From a checkpoint of a small transformer trained on Wikipedia: LayerNorm before each block.
Each number is 128 + 32 x the weight over the matrix's rms, rounded and kept within 0 to 255. Layers, rows and columns count from 0. Numbers have three digits each.

# layer 4 MLP up, 512x160, rms 0.0716, rows 462-511, columns 80-159
084191141115155112143095157159142094172136084096137119147166168138117092099116116100099082092178134160108149125156140077157089131143172166061081131130140107113138126113138132093087139161062045110160104139121128145132117138148144113139152106
134110091087093142104078114108102142138134114129091084126057128137139153082131137128115107147127096124173189060137117125161105160139164161144132193147097113079150139098073135114100111152075130059126172133077152096173148179137133094117113138
115135178136161116139145156140117167180133096101119179161121099104189179125173116111063119067146174102109065129151193083130090071098146132148176152126126135057120163077132133166114161113061097116084085116061166125140170098109111131142124075
119174149132046108113102157115089169099145124143132162096156106074098106118141171150115094099175139095026148112116078183201110107133134104149131161121093095128190129121105134147142099141123110104119167072176120050105068152110160091183153157
094092142081100143204078143152134095134173113119200114146116112104084124127113115179107111115160120151117126133159116127137153057124170145135099137150176111103183143110106122102095189167076106129052092171133060109166098061120134102131143116
109116059126141144104118135127125126121131098120185208142152125093142146175084126123125092140156082112114173107105096144093131149147099133157085052082143128102108132100186140153113122111108142139068106149141065126133176187087137102152137187
093121124144082101186137156139185151166140141129103113135042160145071185185104134132133145104075121134100191100130116094169167135053146170038107120165158150156138091095175182094164123146100130088097120137090134150104062118104137124113120114
089085120129107110134139129165146155120143118108144145137125147128160148117122127063184102125162122146022104114181156134108129126127179121119163132146165130145127144122187142141157114181094105088143090117133176110148120142120166110088153096
140141162085127152168099137115074104110144141050145114139051107123168128101154087106122138142195099165153181117110125162104089174123092178084135122114166083184199176120130149082120097121124117090130090129126070148088129138165081142172103176
083097163154171212111131107172136113153113096142142207144133143120135203155062097137091141083172134125095158137187144127159107111167106163141073114168079102154147078104108127132156174136106101172157138151121115139188126082153113109105082134
145157186136203178123055174123095080142123183134077215179093039122115193084189092085191142099155078153095139105143218100130087127106108127168073017176162106154192106119118187135141148163185100176116110085119120128121106128066105104132136139
067156150073101159153112107097156092129139103123134133099141137106055139117154159077166105145133150093055170123117111131145139121131120129156180156088137129109140124145113172153096141125120112048066122160133158126082066094125134118125169103
082130166150140152178127078161165107166180103096109108115148148155115146097160143126089133058139127138142106112121204178077069109189121135206112145132146120114124105041125112112116207099103167127065102140120056058120130142128124104185163186
071103123103173132179100145144149130105127130152170116129137124074147140131128164137145099115116169077116187117080130161189150105145115121134148143180187117143155185065145143121188119127161176124123027097119132085148066175134129140109122184
113169127179158134161124117170125128074121027137156138128116144150142113122153121146210089167146129106109103134097133120094150143148132113164126096147208101197182115075148110174082129154136142087102131101114150076110165141108151076099115183
125161146122159085047138095131084084161110171129128195149182093119141218102133121071129099111183041114112190107175151138120181155130206125167145147148131093110174122127150157111149095087081124127140049101163103131151131148097123111147136136
090120109141088104147155100137175126134123158101149137126086120110131140144181140091135081110209093203125154107137134162103080130168141093157164131105172099110142098091120089146129153107109131038145108088037104143116150137154141125129103091
140103116115104133092103121131173165122155124160136128141152108090172127097126170124143097150126178157171103079154116121102159099136170111138104177150145105103130143152106100140162178123143126046055113118076073143100147099104130092106117155
175064109087055070091148138119140104152188096113145138140166114133124236128149165138112104084110088134062143113093170127119137147142110148115107173163080087056169107114102162110158096112127162148095098128119100145128132132084156120106094123
130099111121105097157161134106140155148136135083108169186118105128161134158195156119112112083158152115088135156142117038130167087130118116121155188153118118091135087116137185095104171081111081117109169103158058105164156098131140112109118109
171105157090107089156108081089123150181213145155119139126147094110147192152139095157154095156140080069104131173119113153130160115092125105123087123126120077110204114107152093153122141112176162131090105088037120146149125097159118114131064134
111145144136137152156068114172142135131172124121139167189111103146090161141167100038152136144122138176129140113162175115079040170125121148195140074133190121142135131075150068174130139119086139106111131130111114115124133133099193096126184118
137124151171067135128040143093115109095172161042188170140072160146121137147148112155171103071165180148066116106193133094062120152108191072104152167153146104173133104094126141104106142115043093155090098116124142131093102115144106099190095192
134156198149140125191115112142125104095147163099152164114129075144124131148065106122150103081159122142137134079153184102124113121116141181157124104176125175152117137117164099120070064126065128119126121167096095120182132113112114123129128189
112058126139120108129167077134124159091155110117168171165170158133108101156121078103108041129182133132104129176108088132162182141143116140166122129197189144138134127104145121133170154119162046135112176061126110108115118088113152080101137121
097143149164127149225122109080105109105179127095191134116138099105150125078146141140149066051141075125120111155114104182125162111111079127134155182114152106126141148135127114098130098151126169099123108115158135155162129077147197096130175172
138142108106101116105107152112098160118103182120136077114099125117106132110185174132142049178123131127123139157126162136107124153118250178128129196119138097128099185113141169113122111071108148167097109170108101117099188128144174133074122141
084102059096101134104153141176196082163141083113090118156062086125106101075156110101096191106126080135128134128082125155122015159145186128138138155104127111109130172133074137128131142096128121159142115112140119107131092114103126090144152108
111218190136132131133177134148100096120170064119118128223138119113131207141206102114120092140119123138165074144125098178162164158141107145126087161141169116102168160116120091110076111076111033120107118109073119109175115124146110065101077152
126197123124115118135117144088168128118110100115083141175091160138181123103121152148120096080141148129116117141105125073149126139109159125121153137127107104150153118106106123165138132099127156170053109161147145156152139091185195103063157123
100157205112096170135109126111080161173160120151118108124106094119101108098137143135129106111092180132113175130137145141067141073112135167101073159146095139107177134138105132112117128162104084087110127152127081124163112170144132096122106126
121142118120092166144117087118090128081152114044080170142075157111095114154126131148072126118136109099110130079136109134123137126135156142138118104128147080144091157120120141142131154118130136093177158097151143086092089134128099112092165110
174149202150144128136109116080120146122109122133120096169128129093107155160148164125187092138093151077077147141119134089113133122130178135123075091145152059094128145130089113150048139123096104074111144154141111155129142138164152123153161157
129105162182115179095151132167214155116107113091150121140166104148113163130159120082094104158159127113136117140165128089114063129109088128198098119105147093167195101023094126158085131093141091137113068112111093117154120152175211125181085186
079137102160146050115142188111116080174100084116139136113127107107114118116173134091090081078126116081078150121095140127176109126107070151180111187185160135139180145121118105112127083096090098108166093093118142154144121148194133124159194107
147181125125094046110081140143113110162166144127148149083076094107128161108125138153110131176119098142124121151147059156117124120156098168127185070180111123143131150130107195098177091087151163110077155059109081125148148076098119111086081147
076169128119119091118126202175153075125140128156155165139114104128147174125153074141108042121134130163118099124183150081107104096127103110098067099170153130109142191124076135177090142145048070141070109130109099088158169128144085082116137091
100092219111098077084124159095071160139122159135132138110153109083142185115136145104158118131145110087129139121161110119155127106127125096157144084117097069085199101098133103136119125060059151209130148118116117125169114100122104112185080181
152128066077114139168162097116164178150139083110138175091113070101126117113146087114119105112166160134057170106096066075153127130157169092092159136089110116072149141126183172108110159097148139118129139103161182079116076140111127072167119141
100116150102151105165103065162095087118134155109176136188166119126118137135169069107115114106150129117159128112151089119138088189097123171204073162123159062100117117014081089104078120102123070149087159136148069059172160124152165110141118149
178130139181154107079102119108117169131169146124246189108138156160142151133113129111120084095148149127055160072127145084094132131096093131083092154133149110085178140137129109139141108116098118079144093157212125120161130177153149071153116156
089134165149089095114159087166082111157107106106102170132118121132154138109076096077090092086120124188086152037136161121144148148083098086141112125169098079072119182106105165136110076125150087162107082112065175119104119103185135110106149130
106133142116136127113124146143149123166156126102175096110087062087097145078109109105170112128204102092130134080120122151141155125148127196102130182106074142149134117151138118135088117171121106130148059105111116131130086093107147080161129145
129071148099121147121178149085139100096136125147175156159171105063138164096165102136120150142149111142047088164156179081115123136085149139118161147127136135182160124147126151182120128062103133139114148045145128137129062126094123106168076129
134160121162079155141132194150090145095154135150124091154117142090139167041120121135164097145189093092125161094190119167129113071109163124128190157159097130070146147081164112095172134118092102152103114164075135131105055130158134084102071114
116096170114140115165153181088094125157174113090156138146141121098142135122102138156123063131132150142140181111083139134119121136165063128121119152136154182134123164093109123077112189133101103138000089126127125134161104114092115130191186152
146082081185097057169141127136152167118096099162175088112118112143175110117108084096151107097151110104146094136163178123109077079099179116129117144125200113069168150094142104105142148133152064139121113113102121122121146099133140102181186117
076121185096181117110165082153196121085142121099155118117100102156172119123090202133140105138149155171127135106116129064142172129186153123134136109131094079120161136102176152071079170124109109152113115166094107127189148094087132143127159146
161096099131095092117156140176103083127168148116089121170084131117138136182124079099130135089130133128076120106151174114139139076128140113142087123139105166103094124116079186129153123100110151110151128083130121007167155089158148126092122103
079145098119115103147153152159150130147153122138109101193083162099093113061119161111175111130165121123128198142076148155175134176124111158110197135161169120092182137124089062140157127116092143154081113106108071131117110138127138106099124071
# layer 4 MLP down (transposed), 512x160, rms 0.067, rows 462-511, columns 80-159
136129125131113173130142165118111138100158124112123154108134105140140127143104122174101135104122090092116110061121139134097119080111113177155202156106105140113108111140146088160131106126089197104108076156137142122134070190090101138180179113
154144170187092178106162112175096087105072086169109111077169146063180113145096111146150136099108134191124149145145166185149125135170159097132100134066090113145136117078176202071098164138127186140102153178154122119087088196121122127070118159
118132162094071152190101089117141124127127083153099118128138141150100027102127099148116103127144180117164147057150120117139105136167126144155139058103065179114105141190084138085134147125106203125164202118090144063158134160123128130085147093
114120138146162099107121152000139158142159152135097085140097115085099130122117116124131137135139144133169115174094133126130156130108102124161142113136161152167141160186096091176083156156133126105066132157119126137117119081159139109091122107
171140093084069236159183104255205100016113132206100138177151123170128133132111161064140141162105172159107131178134100139146132144141158062169088044143101087106120131112165197096140181110131079114158154055123114041113068097157090121116140075
163107098133222124172146133203127097128144116130163119111135108067118140131143083175119135171176124155085137223150139149105176141109170170159151105116115079155057102109206140137099139072128056117158135099124155100148129085155142175104048102
135118113116181128143183101071055096138144116133157128114076116150123163140143102201155094126118086110148129162156138127102167130127117089097105088100147116170163157109115102118120093134167035197104188171131059113115118113120061132132099109
199101130102140137138167124086137145101100141116120109150192139160156083128119144130128155135087112137128094094080133145092120147108146100130132093163111112137145177122126141151118083143133161137108126192075119036110078149123116174107167146
172162154137129136118148144018057124064124082128112129133119106174173133120127102112181144133104096121099143182121126150046103103078136093163110139120151142134090108093119112165148137151109196126135122155164150181157092183115141111129089131
196172135123102165153065105017151141100107129206147103109124141085171184194116118146158131147153138118139137135106162117090106085119123133111143111106117103068137136081105137109129146106122155176124054196099134172110140135152087117087131156
101142055148141160106182090251165112106050173128108171088089141174136178109200128128158132122141209155119136093136166087122204125132197122096060098111169126076049102108175189086153191107142077191164102063192100082146146185168113176074112089
119127131119120140140074156041178150109152124109134109155155146073076098108127157168120130162140162174105145100136163157136163164177128094111144114106114152069127123142100165178139128211110187144151080154157140121104108129160133127148189090
209209127148154092156086174057087113134143100143142066109147130137092114143111150121111164195103141103143120083070112180157184120133048167119099159088110140118115106158133121162100071196159224109093139104119100153150087098140147085133093152
092130134162134180098154135151121108139121121076098164162162121050113164149097144193125134112171075067141113184074196179118152103109143119186143093145162153095167128092202083121126141145106105127142128160078163113154143128096105090120210113
167137135089065147154110110110099152147081187148151152136140115144160078186132180116138116086057119099140115114071163127185180152097201114141092161194164112082087113164172154039138112135180062114133154118131116123144104088173155136099143142
154098124131069172134139104205147101131132110152120188176082061133195136222110084052142115136073097125162117128164138095103077180084156123143160206152215065146099121092117144168121095148180105124165096140190106079156109119128149164123132132
138126115154096129144129122156210117173143131181079107146137141133127107093125050157120134129109164170108113158129135173132081136134142085149107126115077158145149104117112160146183133151169135094178127111077124057122069179114128152100137095
152166079137108154112167181180140184119083113163088113134149138120101129111132132128152136120154103132172143151148113144149106121125157158122141128153133158084047141145124164090155145151118157121107143180121175108100145156139166133148169069
116085105117159140145062098123083174094094122196139104128072164098116072159153182118103126148162193150128102180181127098180084143181159042134150090116138142062150185142180096102127137125151061107177122154072180097152158130149115128090146111
105126113131115078135100129144149146109120101103139137096146162177136096120164126095106096173163154114107118058164154158131131121142140131154171160112076183069131161136059146092118154128070152154108123099096164074111143149154147158140145089
219126155126048097104138122101037125132132175154188102146112100084161127146126132110188100160176043134150123105131094106086103134126088123165140186127099160120133097143123136135101053115177066152081089145153094139119066171108120163138075084
218139134128101077111174144131126197112118143075139101150125129109159162132098123144147147106138063085148096235113098154119147125108156108163115096160147130075145154100169147144211092121086020094107080124106131159166113149172126109134121149
133152083140155093072113140000083150117100092095148158158110128139177176166129129164115151113081117121135099139160127107071152140163062154092073130206149111150137076124116150194093063116139083153096125119188126209139125108162092151150099184
159148103113159109110067112008109141098140091120124122127095176120128147148164126152133129144127139132091139077164085146115147108121127146102096136115183094147153117108096089099126157132133255111115132125079136123108136117126080096142135141
105152140123095130118051138034082151168143148080127092091151149170132103095121167162087134181096152119135121020145087151113102130141062186169142153187163155114133123107052087110139080125145175122098113155152110111180112123140133129141136099
070146112157113116150127140111177177171159075139097180175133159132109077126155175162147144138078154109103066094118096068148135133124087129122108134153153136105110118157153137177106102210139151091183080155177121118142111101115125129082184144
168118151139115123115147074177131122098134101092155119142107090137149190091146125171118131124116139153159109114164157178097161113044066118124121115115097125109122110128122099114162146149164114129117101203116128108089116127110119180169139139
078131128135086167114153144172114104124123129110117146170121127101113100117121183110113132124081156121107133103119112159166158118196085088152116138154082164101143091173088114162116092096135196095161130101136152174127125136146094152112137111
103145109151105120122143137100120141090059091148121100144108144151089139110094093146152109131133104146124063151137166152137141147112146102132088084117158131121122149135190087099141103132179119164087137128177166166090151125083153133061142138
145145138121107133160116077128171119119140156104096111062155122125161109125105111062123140156125201137129073118184154144094096186170206047150093157092085115109129122151108143136157194138121188125159136131126141127116072167197142178125131137
131126102128154143136125152145126130132163087099153132093101086134181167107086124124167096123159079119135101086114161095111125094136077153088085084132179154166153124059152159102074156148096128158147087114131102122102134103114145181126194136
088134122117110106104094143090164125107080151175158157164126150128100132109066160063197107153110083157121174093164139109115129173133177089092158089099117135050149149157159113103156140162121181150129064150128113091109160134115065155134175140
052127136140096125195164144170129162157081126103105126152083146133086080142135117096139137101157141148154123085144086133103095113122122054142116154183108137123150157163138137147164090102135079134132120158148202076093180094126104126130169118
128133125139108210155141097191139135082148163100151103090149125143098180110135138056167089132128140161143138114127128128149113097118120073071115077108131089061108111112184114133105126124176074114157179089101161085180127069166078156114070168
122133146110165084071050146000091124092192107124187097132196128115125112123103138112139174181128122155092071135157126142103129126120112103121124129091110127182137149159094089165082137061152161073109129165160117207167142168108108067118117180
139105122106203163144153103205126133091079152151130146108093120104178120084134111123106116137128105166172151128126180073132132119159107112115125093144125154142087127155122134117064209176123135182162131153120113143126156117135118187082169105
192108125155120103156117144081134128106065099120059067147198082134142074090105127124119189160152149106223124154161134169085122115155156154186124167219091176104151119146117147133135142147105134102141140111128157181121146118073106117193069136
105162135155117139107059113121097130167111158189119091154094094070083146159115158153160142093114166095163125203141112140157122138143130121181184051115061131193081141143110072177104098112155179079145115153155085131140103083139112116189140164
149097147187145131082123134103123156136178118118022131169123125160040063117157195114088114171099110065131123111120068142155139136082149167134187080169125134156135110186117057185102097149148115091149137139130114138105139108088161128153124180
091167219151149173120193118113157194073139175132147126097124101173147155117046128103135144100116161119114182127151117100130137082106170092104123082157095097100134103225074098107201150119145130101105111027131159090190112111159108135156093150
099132165117171108177169097096110089094143087125102105236089132141122087076120169191128155095166113164130121073069113105109097163158119149137091140158144179179127168127121114112131136141129144119167133111120123124113165097112139187149108086
139163108092176110101095095159058132145054133201158048126097159177140114120123141153105154129128142120169124177150085114108088071120102090110145169120114114104152122141135103141106143145163050128120176131178107181157155139132121131081115090
103139153177100116153221127114108101232160209152107128126125093110173165138120117108104143135120121115124072112127097111102129148141080185158155085083101146154113143190177130157130147094179110048110179136138082125157123130110078080137130132
211103096104142156124162141150114112078122153062131199157138069166211195165121108179148115088057158149106163107179121169098132122129115123097171125127155149185135104095134157120066114130087207120154131099163113136118105098112094112160091171
122119122099103180106124096073053145111162137125147106196168118080185095137123179148097152137139096100092131183091181060122117158111106158185118105137104023085161068127145125129115168104163112124131150083106127115156063181059094198150138192
125117045156178089121154092213136094128105170143080135112148128120144101172158162125102136217110189126185109180134068112153159131118243064104080107118120093126144131192124152123055192115178069114146102063073128098152119138142161104066106145
092108138100099125104154143024126172120149165135137129156167161171101112089168140115117170130120123118114137023158152115135099083130161140120150093158178182128116087097145106101128130103108194135118206150143125139132117165097084144120186063
079155172143124134130122169110127167110100132122113078128163148135098132163094084120146093151150107117118149108156091140128131110144087136115140161133107156118118135139110143148111111169106184087148073150095158137087111149126177115073124140
157182151135166156119113145134132091146127208132077095136113121109160126143171150073104132088123217106122096148087133046156161120133133141097136057109138135139095102172115103114123139134195098144138094110127122145106130102165140108104088118
144110073134136139112173127068142124131091079140117166148121103161117153108113122178083095127113163201103129129150181152125143150159111079072085106106148112080166104158083215076163174162147144149133175122107080111111162106135098106145131134